python train.py --n_kv_head=2 --d_mlp=512 --vocab_size=2048 --activation="silu" --norm="layernorm" --qk_norm=false --attn_scale=0.125 --extras=["capped logits"] --init_std_o=0.00902 --lr=0.00339 --beta2=0.99 --warmup_steps=200 --schedule="wsd" --seq_len=512 --dataset="wikipedia_en"
Each number is 50 + 15 x the weight over its row's rms, rounded and kept within 0 to 99. Layers, rows and columns count from 0. The size before them is the row's rms in percent of the matrix's.

# layer 5 attention output (transposed), 128x128, rms 0.124, rows 1-28, columns 0-127
097:25 66 23 33 58 40 33 58 57 45 37 77 37 12 47 57 60 48 30 71 43 72 60 66 51 64 69 44 34 38 47 60 55 27 04 67 37 44 84 56 51 77 43 43 60 51 38 63 40 47 70 54 51 35 72 55 50 50 41 43 36 54 57 40 51 33 56 54 53 80 62 41 61 60 48 42 43 52 25 36 53 34 52 42 57 49 54 69 56 50 79 65 48 71 25 45 77 55 39 56 35 29 69 29 74 42 44 38 55 22 37 42 62 40 68 20 38 28 58 38 58 63 50 65 37 51 73 63
108:79 25 38 61 52 68 47 60 58 68 48 37 46 69 61 54 63 52 49 41 51 52 55 39 80 40 33 40 40 48 44 50 55 37 70 42 77 40 29 59 75 42 61 50 70 51 23 41 65 56 51 39 28 39 46 77 64 44 59 57 32 41 41 61 39 43 41 82 81 63 63 47 42 39 74 57 42 26 58 38 63 60 61 49 70 58 41 43 27 33 45 70 26 25 60 58 32 68 51 48 31 79 68 43 45 36 71 17 76 56 55 53 35 32 52 68 73 41 50 82 42 69 55 29 34 59 53 28
097:10 69 33 42 47 47 70 38 71 31 56 60 42 51 72 36 12 37 54 59 64 56 44 32 59 71 57 56 41 47 41 49 44 66 61 51 41 57 61 60 55 70 56 79 60 41 62 42 44 66 21 51 44 40 62 42 54 64 58 50 60 42 78 45 52 64 82 29 43 38 34 36 62 51 38 53 50 41 51 95 41 44 49 57 63 17 66 74 37 49 45 55 65 33 49 39 47 26 60 37 32 61 45 56 60 61 63 17 39 66 56 28 60 31 28 49 20 43 75 56 55 44 62 41 60 87 55 56
089:34 36 55 65 66 53 75 53 37 53 44 35 37 76 51 62 55 61 65 62 72 43 53 23 62 60 45 61 38 44 63 35 57 21 63 76 52 51 43 37 34 77 54 59 19 73 63 28 57 43 45 40 40 94 38 58 72 75 48 53 29 50 40 48 52 44 41 66 55 32 63 59 14 24 50 53 65 42 36 80 35 51 55 61 34 44 40 62 51 59 53 38 44 25 52 51 30 54 40 42 64 55 28 51 33 64 51 65 38 29 62 80 38 49 59 63 47 72 68 48 19 55 55 38 58 17 50 28
113:57 29 39 63 61 66 39 52 40 42 21 62 34 62 52 47 69 24 26 56 32 33 31 30 53 42 33 54 34 36 23 29 38 43 49 60 40 70 37 70 25 48 49 67 52 69 44 27 35 43 59 57 52 49 45 59 59 74 41 42 59 36 29 65 22 34 59 43 33 72 61 37 31 55 44 42 27 54 42 40 36 40 33 93 46 66 58 44 30 40 52 77 71 75 37 35 50 54 33 46 32 58 49 41 44 32 59 56 41 41 52 32 73 77 61 62 15 81 45 67 57 47 56 35 63 66 49 38
110:29 85 70 14 29 49 35 64 52 50 78 34 45 28 49 78 61 42 63 65 42 41 56 29 40 43 32 46 36 78 53 40 53 50 60 23 52 40 47 73 49 53 56 68 35 29 59 69 55 62 50 39 63 27 52 44 88 32 51 26 55 64 57 33 64 69 42 29 61 39 78 61 33 52 77 60 47 47 66 81 58 37 56 50 39 68 64 40 38 51 62 24 60 45 68 43 66 75 56 39 47 50 58 29 33 52 59 63 22 44 51 71 58 54 41 49 65 52 27 45 64 37 35 62 71 46 46 51
115:37 63 37 87 54 69 21 46 41 37 38 48 31 59 50 26 52 46 62 45 69 34 53 80 86 47 32 41 49 87 46 55 39 54 45 57 60 51 64 40 44 44 54 34 80 47 34 70 59 58 59 70 18 74 57 52 43 51 50 79 38 57 46 44 56 54 35 55 49 53 56 51 27 79 56 46 76 63 49 63 66 33 60 59 60 00 51 50 44 68 65 41 51 58 57 35 37 52 47 59 56 52 68 27 47 67 52 50 59 36 61 70 44 64 48 54 35 31 61 55 82 28 68 51 39 18 43 37
101:22 61 57 66 57 74 26 74 70 30 52 42 44 41 37 65 37 25 62 58 48 31 52 49 47 55 69 63 63 25 35 45 74 64 54 72 19 49 59 19 42 51 59 32 51 58 48 46 54 67 75 40 63 88 48 67 46 48 61 79 39 53 32 31 51 36 44 42 55 34 53 48 54 40 67 38 20 62 49 40 47 67 31 29 64 88 47 55 51 38 59 52 43 69 41 54 50 56 61 44 40 51 84 40 08 66 46 55 39 49 40 54 30 63 77 67 47 53 50 65 64 57 34 38 44 27 57 60
098:33 36 63 55 38 39 71 52 53 38 66 58 66 68 37 49 64 49 74 31 50 52 37 68 33 48 56 32 54 32 40 53 37 50 40 68 54 58 37 58 59 07 24 90 61 33 38 31 51 59 61 48 38 46 47 40 67 44 33 60 41 53 38 66 56 50 58 62 42 58 67 24 79 75 69 52 70 53 70 22 38 54 58 36 54 55 62 63 49 62 33 42 34 60 31 42 44 48 53 59 77 61 47 06 55 47 51 59 40 67 52 20 70 29 74 58 50 51 34 59 39 76 16 57 44 57 27 37
104:33 19 43 82 62 53 37 68 60 51 54 44 72 61 58 47 70 71 23 70 54 61 65 44 68 13 99 77 51 65 75 55 42 27 57 65 56 40 47 47 44 34 52 51 47 53 43 32 66 41 60 47 55 61 29 61 54 37 57 47 61 66 33 53 53 60 64 60 55 50 50 72 46 30 63 59 44 45 27 47 54 73 53 23 58 65 74 30 36 30 54 45 45 43 51 58 76 38 54 56 29 53 69 43 76 31 67 38 67 66 52 16 53 55 52 46 27 48 37 67 59 49 41 32 36 77 32 46
099:26 50 31 34 28 40 64 47 45 46 37 68 27 65 63 32 45 28 22 45 28 37 50 38 47 45 40 48 35 44 45 51 57 46 69 29 41 41 32 37 56 69 24 59 70 44 43 66 34 11 62 52 52 71 78 31 52 66 37 25 65 45 48 38 46 60 47 56 39 64 53 46 54 61 48 53 48 75 53 42 33 60 58 59 55 75 30 38 60 53 67 15 70 35 27 43 69 56 50 39 20 18 32 58 33 56 28 42 63 59 50 74 42 54 59 64 50 20 42 51 58 70 51 70 78 57 28 65
108:36 45 58 55 27 69 45 56 67 55 40 32 76 36 42 22 29 48 53 33 22 35 41 45 39 58 24 69 50 35 43 40 56 61 44 48 41 42 45 39 77 40 40 50 52 63 47 37 42 37 23 45 34 61 45 65 55 44 53 61 25 47 37 61 28 62 48 57 19 89 46 38 55 49 27 55 60 61 35 31 28 59 57 21 80 28 57 40 30 20 68 34 52 45 62 47 34 78 37 57 65 57 53 66 45 42 53 41 77 54 67 30 46 26 44 64 26 35 61 37 47 21 39 43 28 27 59 42
084:39 39 53 38 46 49 58 40 52 39 40 76 51 41 40 65 44 61 49 75 37 71 44 48 80 78 40 65 30 44 50 47 40 59 56 53 57 53 46 41 81 65 43 47 55 71 48 37 49 61 43 29 46 30 50 61 67 28 45 51 23 39 62 60 47 11 46 57 55 56 57 29 76 39 44 69 43 38 44 56 33 43 57 80 58 20 41 42 45 38 39 74 44 57 33 63 38 46 20 60 33 38 31 45 72 41 55 32 23 62 79 67 44 39 34 11 62 43 26 25 51 60 66 56 69 35 61 18
106:52 71 27 55 33 62 49 53 67 46 42 52 26 51 56 35 32 42 38 32 49 71 47 42 30 43 64 80 40 68 43 34 44 64 48 42 36 22 58 22 47 32 39 55 23 65 73 37 27 49 81 47 42 36 61 48 70 53 49 55 54 58 34 21 22 31 63 43 61 65 77 56 57 61 52 43 66 69 44 47 48 67 36 52 45 38 49 63 46 54 44 69 48 57 81 56 00 54 48 61 42 48 67 22 42 51 44 49 62 25 42 45 33 57 75 29 42 62 64 61 60 17 36 50 67 32 31 54
091:55 63 46 31 56 48 59 32 32 69 47 32 55 48 61 50 29 76 23 64 30 52 32 16 47 51 43 38 45 24 57 59 55 36 13 40 58 52 38 71 51 31 51 36 75 62 35 57 32 71 18 54 56 48 76 51 36 47 59 71 85 37 43 54 56 81 39 54 40 76 48 50 32 61 51 60 51 65 25 50 56 44 60 53 43 55 44 55 56 82 39 21 47 48 32 32 65 49 42 23 74 51 41 48 46 61 44 59 25 16 26 61 59 35 29 42 62 34 53 68 42 46 63 64 48 43 66 50
096:35 42 34 37 69 48 37 65 48 46 63 52 72 49 45 53 64 47 54 54 71 49 47 71 55 49 28 36 61 52 52 39 73 39 50 57 89 71 55 50 48 51 62 54 41 53 66 92 81 27 59 41 63 50 25 37 34 63 39 37 64 57 77 44 71 66 40 49 48 63 43 61 32 58 39 37 53 49 50 34 30 48 75 07 45 48 34 57 30 61 58 27 42 51 47 40 56 79 37 41 58 66 25 59 53 61 43 53 10 31 49 68 52 60 37 37 51 64 65 16 66 53 67 45 23 41 73 46
103:56 27 85 44 52 63 57 46 44 66 12 45 68 68 12 41 57 61 62 74 48 86 58 68 48 51 51 37 48 67 51 33 25 23 57 60 39 29 65 43 39 44 34 32 41 60 41 42 26 34 44 33 57 36 19 51 62 43 60 35 88 64 56 65 64 20 49 65 14 71 42 41 44 30 34 50 43 60 38 35 56 36 69 38 57 43 50 50 38 59 50 41 64 42 62 27 54 60 42 65 28 37 41 52 57 46 62 49 35 34 58 69 58 52 73 45 60 52 48 53 35 55 57 77 29 27 52 54
094:41 66 46 49 21 41 45 27 76 33 44 45 50 64 60 34 43 27 38 37 53 60 38 46 34 55 49 59 99 49 30 38 47 73 53 69 33 52 57 55 52 31 51 36 43 51 72 44 58 34 61 83 43 69 44 45 45 63 80 42 53 45 52 43 38 34 54 23 38 34 45 41 72 46 54 34 36 32 28 56 68 17 37 70 72 48 84 59 65 61 43 79 68 56 74 53 46 45 60 40 60 41 28 50 61 33 45 41 86 39 53 36 46 24 38 54 62 35 74 59 45 51 30 61 36 45 41 58
119:66 51 37 55 46 57 48 21 53 46 71 74 32 30 67 59 37 23 53 76 68 49 47 58 42 78 40 58 29 65 45 76 50 54 75 47 69 30 44 79 46 58 64 75 38 59 55 54 60 64 44 34 47 32 53 50 34 65 66 55 54 47 35 74 64 45 33 52 52 69 42 31 59 50 61 46 43 88 45 34 50 40 88 69 46 18 47 42 59 48 21 45 26 71 36 49 54 63 65 55 44 61 41 45 35 53 46 31 39 18 60 59 59 20 24 56 45 73 46 67 34 63 32 66 38 47 52 51
117:74 46 47 51 58 39 31 38 31 51 48 37 40 72 36 44 52 55 52 44 72 64 29 63 39 51 78 56 69 84 61 49 22 79 53 42 24 57 57 34 50 60 64 26 79 48 47 56 42 68 31 29 47 62 58 54 56 63 48 66 67 59 19 41 41 46 54 62 47 26 36 59 47 70 43 48 43 63 63 71 25 46 45 51 51 52 40 31 51 23 54 51 62 55 44 43 18 23 35 60 52 39 56 47 42 56 18 35 29 82 66 33 23 49 81 78 32 43 66 45 37 26 48 54 57 46 45 40
089:51 78 33 33 78 41 30 53 40 31 65 42 53 58 62 44 61 61 47 38 64 47 49 48 37 54 38 66 53 59 58 53 34 45 47 53 26 62 21 34 46 28 54 31 55 48 42 29 47 18 26 74 43 59 58 62 60 55 63 52 52 50 43 55 74 31 36 64 69 42 69 46 40 30 64 36 57 65 44 51 48 25 47 21 94 68 67 39 50 66 61 55 89 80 48 48 48 39 68 61 57 57 62 52 62 38 13 34 45 25 46 58 44 43 69 75 51 19 33 68 70 51 49 55 46 67 37 52
103:47 34 53 35 58 57 53 58 45 71 57 41 43 48 54 56 62 45 26 40 76 47 31 50 41 55 68 48 40 69 39 56 36 67 62 54 50 26 49 58 50 56 46 39 58 76 41 46 60 97 67 41 42 56 50 59 35 48 61 37 66 79 27 52 73 56 59 82 59 67 73 35 50 63 40 69 26 54 62 44 48 40 55 46 43 97 63 57 16 45 34 72 55 57 51 67 42 64 58 41 31 23 44 63 35 53 60 62 42 64 51 54 59 46 44 73 26 23 36 86 40 23 34 76 49 51 31 55
094:23 57 52 43 80 62 28 65 64 28 54 58 48 69 50 48 58 38 41 67 65 18 88 59 53 45 65 48 49 58 48 34 46 52 42 62 52 32 59 30 58 62 74 40 21 42 67 28 32 58 42 31 56 64 53 36 76 62 53 54 45 54 40 34 85 18 43 55 73 77 55 66 50 29 60 63 25 40 30 50 47 57 27 44 41 61 43 45 46 52 73 72 47 66 41 62 58 45 77 58 30 53 48 54 29 47 30 42 68 83 63 58 25 26 66 41 64 47 45 50 49 54 42 47 56 20 31 46
108:60 56 54 72 17 61 52 71 49 47 35 51 59 40 64 65 64 45 27 55 40 41 29 49 53 79 41 68 42 55 52 50 57 62 17 55 62 77 58 63 42 61 46 48 38 66 57 47 52 74 63 58 49 76 61 59 37 58 44 30 54 83 17 33 37 52 43 19 31 27 67 70 41 59 36 59 56 84 35 73 46 53 64 71 45 36 56 33 64 51 52 29 51 66 61 70 55 37 51 59 38 32 88 26 48 48 38 44 63 71 68 71 62 30 71 59 34 63 66 36 48 57 37 54 48 28 36 44
099:46 45 68 63 60 36 40 66 34 52 18 62 57 85 46 53 59 36 42 72 64 73 61 68 31 77 25 50 44 39 50 61 65 55 64 39 66 48 57 45 60 42 44 40 70 41 54 22 76 31 55 35 42 57 47 53 65 67 36 37 47 47 52 31 29 25 67 39 61 78 66 55 14 74 69 24 31 53 28 60 75 53 70 38 61 59 67 65 64 54 53 58 10 58 44 40 48 69 51 30 56 44 51 45 48 23 62 41 18 58 36 52 38 43 62 62 63 55 59 59 58 33 48 46 51 30 31 46
097:31 49 64 25 55 41 55 70 38 62 42 28 67 37 56 59 54 16 54 67 55 53 22 57 56 47 78 47 44 46 50 29 95 23 44 44 44 51 56 33 57 55 39 40 71 23 42 48 56 80 68 41 53 79 34 58 48 43 58 43 53 54 28 53 66 61 70 57 63 38 48 26 44 38 57 36 48 47 57 79 75 28 47 76 48 62 41 38 31 58 48 35 35 42 44 48 57 45 44 56 53 60 32 25 54 44 70 42 66 40 16 52 42 58 45 36 46 49 48 80 44 11 18 59 77 44 50 56
087:35 48 53 50 66 35 52 51 58 62 44 58 46 69 41 58 27 48 32 66 50 56 59 39 22 48 75 81 62 44 58 57 37 51 31 64 27 42 65 45 54 60 47 26 36 49 43 39 76 46 37 35 64 81 38 86 40 59 81 35 55 47 63 46 57 20 51 47 48 54 50 56 64 53 47 49 45 60 46 27 53 50 38 13 41 58 56 37 69 71 65 70 69 46 57 37 49 32 44 46 47 62 42 76 56 51 27 47 49 60 48 54 32 09 80 54 68 67 36 50 16 92 36 29 50 45 66 42
094:54 57 44 57 71 40 55 57 34 56 52 61 30 26 61 54 40 29 30 26 22 32 22 82 51 75 22 38 31 59 74 71 36 38 52 51 72 40 77 79 49 61 53 56 38 41 66 40 67 46 57 67 30 62 50 45 40 55 31 29 26 56 36 35 30 51 40 62 74 73 39 57 60 77 71 49 68 40 55 54 42 65 68 42 68 47 63 40 52 65 54 62 09 37 60 49 70 57 73 60 73 52 62 50 39 50 52 40 59 72 35 78 56 23 38 42 50 59 42 43 53 36 44 55 43 42 42 33
# layer 5 attention value, 128x128, rms 0.143, rows 2-28, columns 0-127
103:40 62 48 48 50 59 52 31 73 37 51 70 73 66 65 47 57 32 44 56 21 63 67 28 39 67 69 29 56 52 61 49 35 56 44 30 44 42 58 23 55 58 36 39 71 47 76 32 66 54 26 49 47 58 75 58 61 61 49 39 35 62 25 49 53 69 49 29 27 34 63 52 51 43 28 56 64 63 64 48 57 38 59 38 32 35 76 74 75 25 48 08 57 72 61 34 56 50 24 82 74 52 48 47 82 84 61 62 31 29 59 49 38 54 48 34 63 48 43 47 51 60 44 67 52 42 49 57
090:67 52 71 81 52 41 32 31 56 59 48 22 77 52 76 46 64 38 72 74 77 34 53 61 66 69 45 38 45 78 40 45 74 43 40 32 50 55 53 37 57 33 52 56 30 56 48 36 54 61 48 59 73 65 42 41 48 36 46 68 41 72 53 46 38 27 39 73 47 60 86 61 35 38 55 45 51 75 49 17 42 78 62 86 58 84 60 37 50 81 65 54 58 36 46 53 40 40 55 49 56 65 23 32 67 27 50 53 41 73 49 60 39 66 58 43 72 55 40 51 71 46 48 31 54 44 47 51
092:68 45 23 27 61 48 62 40 45 37 50 42 42 64 38 46 45 34 40 48 42 66 76 56 62 52 52 45 42 55 48 65 32 75 34 57 28 61 48 54 62 58 56 48 99 11 51 51 61 27 50 56 49 42 41 32 61 27 75 37 25 54 71 74 75 53 62 66 58 49 67 40 56 77 36 63 63 61 53 51 82 55 49 58 48 70 39 59 24 30 52 59 22 49 47 68 73 40 52 64 62 61 60 35 37 55 35 45 44 16 46 24 56 39 36 45 46 67 31 69 38 35 29 52 62 55 75 56
107:31 47 51 47 39 81 64 56 81 46 48 56 61 39 35 37 65 48 49 59 61 50 57 74 64 61 59 51 60 47 79 66 55 53 66 69 41 50 49 66 78 67 64 40 49 36 41 53 29 68 49 93 55 36 42 40 48 29 58 46 31 50 79 21 39 50 43 57 61 35 46 81 44 51 51 51 62 63 68 69 50 64 61 32 41 36 47 33 54 42 51 61 54 33 48 73 47 57 69 33 77 50 59 38 59 54 24 42 30 82 33 48 00 35 51 34 75 43 35 60 26 57 44 72 58 37 39 51
113:34 41 35 84 62 40 67 49 45 46 52 44 47 92 51 48 17 31 37 43 49 68 32 54 44 45 48 36 31 59 67 46 53 29 69 71 58 37 41 19 50 39 30 49 48 49 59 37 56 64 46 62 45 59 31 63 30 54 18 53 60 57 83 60 29 62 45 38 54 45 49 44 63 43 41 17 40 39 41 41 34 74 61 25 66 59 33 38 54 62 64 58 22 48 43 64 48 40 53 52 36 48 61 73 42 33 54 64 53 30 42 59 41 68 61 56 10 60 54 59 50 76 34 21 34 50 64 17
112:47 63 61 16 85 41 57 58 58 73 83 49 41 52 59 59 28 73 52 72 22 63 47 38 40 51 62 62 53 48 22 41 38 57 46 39 54 67 63 45 66 46 43 63 54 48 73 42 34 57 75 53 50 40 56 32 58 46 42 23 20 69 33 69 49 32 68 55 30 38 31 55 44 47 38 61 39 50 61 38 40 69 57 39 46 66 74 66 60 56 13 61 57 48 63 51 76 35 38 42 40 32 49 75 50 38 37 55 53 53 62 37 47 39 12 44 65 44 57 60 38 85 88 47 59 60 42 36
102:52 27 33 56 43 63 66 42 38 40 56 65 53 40 19 57 33 68 34 65 47 72 49 59 66 34 54 67 41 53 62 49 27 62 43 55 60 20 50 50 68 38 37 73 66 36 56 59 60 64 39 88 23 27 29 21 26 55 25 60 37 47 68 25 36 64 49 55 36 49 43 11 40 33 40 52 40 50 69 52 63 62 64 38 33 69 45 49 65 57 45 30 41 43 33 27 73 47 24 51 61 25 37 42 33 26 51 75 60 52 57 41 63 21 44 32 63 52 52 36 64 31 41 60 38 55 51 60
100:47 31 62 50 58 41 35 60 36 37 54 64 47 55 47 73 56 54 44 41 92 68 56 20 74 75 66 50 63 40 48 42 52 19 55 31 54 62 41 51 81 47 67 24 51 67 70 50 73 78 36 34 43 42 41 53 79 35 36 30 36 31 27 53 57 69 23 54 45 53 35 58 54 24 47 16 39 42 35 36 52 53 17 54 45 43 29 67 53 32 62 52 72 42 42 44 61 51 50 31 63 40 29 38 43 48 40 64 42 63 36 86 57 42 33 51 24 61 51 72 61 42 50 48 40 38 38 51
097:54 63 75 33 34 61 52 54 63 23 23 56 65 45 64 50 48 47 65 52 57 33 42 49 48 64 34 50 51 45 27 36 70 41 48 05 56 34 37 46 52 39 61 58 67 52 48 28 51 61 32 57 37 28 60 32 45 55 72 61 36 33 59 40 49 84 54 25 61 51 46 63 68 73 48 25 72 65 54 38 67 33 43 82 27 39 56 82 59 66 43 54 11 41 60 29 58 35 50 30 45 26 43 71 61 51 34 67 42 45 59 74 33 53 66 62 75 55 21 46 55 67 49 65 47 49 53 39
100:82 50 51 74 61 84 44 42 44 62 31 63 47 28 44 54 33 66 61 82 50 42 36 71 36 45 54 48 54 30 94 56 68 53 61 52 58 64 21 63 59 32 74 47 51 33 80 32 24 42 43 35 57 39 32 46 58 15 62 60 69 44 53 47 44 39 45 64 39 29 42 50 65 49 47 63 19 44 40 38 55 52 41 27 50 51 76 73 48 61 52 60 31 47 79 50 29 54 62 55 51 64 53 47 56 49 48 45 64 58 38 31 34 66 35 38 32 59 32 37 77 20 62 36 42 33 54 39
113:56 52 45 44 75 33 62 39 45 50 58 43 45 26 81 51 54 45 55 53 47 56 71 46 71 30 71 30 66 56 41 59 39 39 43 52 28 73 37 46 45 57 31 72 61 58 63 70 76 31 34 44 56 33 55 59 22 52 61 68 43 55 37 48 71 58 63 56 63 41 37 55 47 41 86 60 54 70 57 49 61 26 35 47 25 53 84 61 53 46 46 46 60 19 60 32 72 24 03 35 44 36 50 45 62 46 37 54 52 50 34 45 37 63 57 17 57 38 52 29 68 56 51 49 51 95 40 40
089:49 69 38 53 44 71 30 45 64 54 50 42 58 59 44 67 57 39 63 45 44 18 63 30 24 76 51 49 48 50 33 46 47 26 64 43 61 56 60 74 39 35 39 65 48 55 33 41 46 41 39 37 29 35 62 64 36 56 42 52 45 61 54 56 66 45 37 86 48 16 44 66 25 75 50 34 60 78 43 36 52 44 14 50 44 40 49 41 15 65 86 37 71 57 36 45 57 31 73 48 61 67 43 44 71 53 56 37 49 47 13 21 59 75 55 44 60 29 51 77 33 56 54 43 49 42 29 60
108:51 56 29 44 57 32 65 46 22 59 64 46 68 52 62 26 41 49 42 71 52 36 66 61 35 44 41 48 40 31 60 41 45 83 48 72 47 53 48 47 39 55 56 49 74 36 45 53 50 55 51 57 51 22 19 57 47 51 25 57 41 57 49 35 80 15 39 57 29 44 39 33 45 55 39 59 53 65 56 21 45 23 70 74 65 43 34 62 78 43 21 44 79 36 54 41 87 57 60 46 75 45 65 65 75 51 47 55 42 76 52 55 45 29 45 80 39 36 48 49 61 69 50 19 55 65 73 46
081:51 41 49 45 40 47 37 64 42 54 74 43 31 56 45 53 59 46 44 29 50 45 37 46 29 54 55 29 66 70 48 25 30 50 49 63 47 59 43 77 34 77 62 28 43 55 60 35 49 33 44 36 35 73 50 69 18 64 30 43 59 72 33 75 15 50 47 28 57 77 35 72 72 63 48 52 71 23 54 63 44 55 53 40 55 35 53 45 34 34 59 42 29 26 45 77 26 77 77 72 36 24 70 25 59 45 56 42 39 44 53 52 60 56 70 49 47 70 61 32 55 48 86 53 40 45 63 56
096:50 55 52 39 66 46 43 59 71 85 44 45 26 67 75 71 40 44 14 40 24 35 48 53 58 62 58 65 36 64 62 81 61 56 58 52 18 72 57 47 49 40 34 65 65 54 43 58 65 49 40 64 56 77 62 47 66 67 62 61 80 69 58 67 57 78 41 42 58 43 51 46 53 72 55 45 52 44 26 47 54 77 25 63 45 60 73 49 64 41 58 71 03 40 47 57 31 55 30 59 05 52 63 65 43 36 56 48 67 38 39 59 79 50 57 51 54 47 50 40 32 37 57 49 46 59 46 42
104:47 76 38 55 41 41 53 73 55 71 57 31 46 26 71 53 42 72 27 15 64 25 56 61 41 59 58 59 56 18 35 65 49 38 66 58 60 38 57 68 67 73 60 70 83 57 44 41 53 37 22 25 61 33 70 51 50 37 62 48 75 48 40 36 45 63 49 59 58 45 34 29 63 69 30 41 69 42 57 69 34 49 25 54 56 36 56 25 49 57 23 73 43 41 73 36 69 22 64 51 49 40 55 54 57 73 19 41 76 59 54 37 50 60 43 39 38 55 47 53 29 32 34 49 41 67 42 44
099:69 42 66 74 51 50 48 48 18 53 69 41 35 19 44 52 47 44 70 45 37 51 38 63 59 62 47 53 52 56 52 57 54 67 29 13 55 17 57 34 57 69 51 48 48 34 42 53 29 58 69 32 33 30 50 65 53 47 31 62 33 35 53 34 32 40 38 65 45 55 37 76 10 21 60 94 58 71 65 40 57 37 45 58 77 65 63 36 47 45 37 77 63 46 58 31 36 60 28 35 60 63 35 49 68 45 59 38 44 65 48 62 32 56 49 78 70 26 52 42 51 40 31 36 62 61 54 48
107:31 53 77 36 62 35 39 89 48 73 50 41 64 57 36 63 45 39 57 36 25 35 73 29 60 25 67 49 66 57 64 65 15 17 46 58 31 62 63 50 63 16 40 52 58 41 73 59 36 58 49 65 43 48 49 77 57 59 46 30 59 41 35 52 46 52 46 93 22 47 58 41 38 70 52 50 49 38 46 61 50 67 55 67 55 51 47 25 53 36 60 63 65 34 22 49 41 55 69 80 33 69 54 31 62 39 54 49 45 50 46 67 20 60 44 34 42 31 55 36 55 56 58 32 40 52 35 71
111:55 40 29 37 50 29 61 38 60 33 57 52 72 46 71 65 52 56 76 55 37 60 48 18 39 26 04 43 59 37 30 50 63 52 34 70 50 37 58 93 37 64 42 71 51 47 27 56 59 49 43 58 60 30 58 47 49 62 54 28 23 54 66 23 48 24 61 54 45 66 29 46 67 43 56 61 53 38 49 52 46 66 52 53 63 46 63 52 70 58 30 63 56 66 55 60 87 66 38 44 43 38 13 53 51 55 55 49 53 42 48 55 37 46 41 22 48 45 64 65 69 44 29 47 80 16 35 70
089:77 27 63 66 24 21 59 30 48 56 64 42 56 21 38 63 20 55 71 36 40 59 35 53 78 24 45 56 42 37 28 50 35 46 52 52 68 49 61 39 49 66 57 59 81 22 67 45 34 55 39 19 33 33 45 40 58 74 35 47 27 65 35 51 32 56 40 28 56 59 39 68 68 51 37 66 32 59 52 60 59 47 81 44 25 73 82 60 45 47 59 62 31 38 68 57 33 77 34 37 61 53 39 65 37 80 51 66 64 50 33 45 40 53 44 57 54 52 60 67 35 48 47 45 53 57 60 42
102:65 56 78 50 53 57 55 45 68 49 32 65 68 45 28 52 24 61 52 16 42 45 33 37 50 56 20 33 78 77 40 57 56 41 55 70 56 39 57 61 41 59 69 33 68 47 77 49 46 54 38 42 68 49 65 53 70 45 49 61 48 27 60 53 52 51 43 31 17 24 52 51 75 30 44 39 81 40 70 70 41 53 67 38 56 46 40 67 69 41 43 40 35 61 63 38 86 47 54 51 53 48 62 33 62 31 62 75 43 84 60 50 26 76 52 37 64 46 43 28 60 79 43 29 51 37 51 68
094:47 59 51 68 32 64 64 45 51 54 49 59 50 57 44 54 63 50 63 57 26 61 23 45 47 43 43 63 10 49 53 71 51 25 48 75 32 50 67 22 59 50 30 64 83 03 28 62 62 51 74 61 45 36 28 44 38 45 46 33 51 49 65 28 28 44 42 64 25 25 56 56 79 71 24 39 54 50 63 38 74 46 52 44 45 69 44 65 62 66 42 38 53 47 63 34 57 42 17 43 65 38 49 52 29 77 52 43 34 60 59 25 49 62 65 61 35 27 32 49 56 36 66 36 48 57 57 66
107:36 47 51 47 85 64 52 60 27 44 70 47 63 62 28 46 45 50 54 32 69 63 51 44 46 13 58 63 75 49 35 51 53 46 75 58 77 50 32 55 41 59 41 65 52 29 54 60 47 45 54 50 38 26 53 54 43 42 42 83 23 42 99 52 42 09 53 49 63 76 45 29 42 58 41 72 62 46 55 41 52 53 52 64 53 47 44 63 51 39 38 69 66 35 53 43 60 37 63 53 52 42 48 76 38 20 30 34 40 68 15 50 46 59 16 53 39 46 39 59 76 56 58 72 59 56 66 52
100:48 40 29 33 56 37 63 45 66 40 73 19 29 39 55 36 39 48 50 61 56 49 34 42 64 41 46 46 66 56 72 43 48 33 46 49 56 26 43 48 71 54 44 58 62 32 63 45 45 39 52 26 48 52 74 67 49 99 63 38 67 15 45 39 65 60 41 54 44 44 54 72 39 24 27 48 58 79 63 58 45 67 02 57 63 51 61 36 57 31 59 59 52 38 22 37 45 61 48 62 71 21 66 39 56 69 54 43 49 52 41 37 59 31 36 50 67 44 63 29 58 72 34 46 34 69 78 37
106:55 39 30 55 82 39 71 37 53 58 71 42 69 71 28 52 31 57 44 24 36 57 51 66 51 72 44 22 68 54 43 31 64 80 49 39 34 20 48 54 50 38 78 64 65 39 66 51 62 34 47 30 50 70 37 58 72 69 48 41 62 21 45 75 20 55 59 74 48 47 55 75 54 48 69 45 59 72 61 43 50 46 41 43 45 46 58 63 58 64 53 32 46 58 31 49 59 51 44 33 37 53 59 78 34 21 32 80 51 55 87 37 59 52 49 56 47 72 63 33 71 62 54 71 38 56 63 38
087:71 59 65 73 25 35 42 44 18 37 58 40 63 35 39 72 47 42 60 46 44 49 43 55 58 46 50 67 44 26 54 71 18 55 31 59 55 55 60 65 41 74 44 62 90 42 34 48 69 34 38 43 31 25 50 25 46 30 45 52 36 33 51 14 40 77 29 59 46 69 53 47 35 63 68 54 35 62 44 82 63 46 53 69 44 65 61 58 48 24 48 67 53 44 38 50 61 79 43 70 55 24 36 43 63 79 53 50 46 50 42 38 73 69 51 50 59 40 37 30 64 36 16 57 65 50 52 54
097:41 65 62 44 61 76 52 36 55 60 23 59 66 71 47 63 41 61 55 46 38 57 55 23 63 58 66 73 60 50 57 36 67 31 86 35 56 64 18 41 67 43 11 17 39 26 41 57 60 79 52 52 79 51 66 65 42 63 46 40 58 53 33 55 63 62 65 47 43 48 50 27 39 34 55 64 45 41 53 73 48 73 48 50 45 68 72 73 45 28 65 54 46 41 15 34 54 68 59 50 32 47 72 48 39 51 61 36 32 41 53 32 45 65 37 58 53 24 57 43 58 77 56 54 76 73 68 49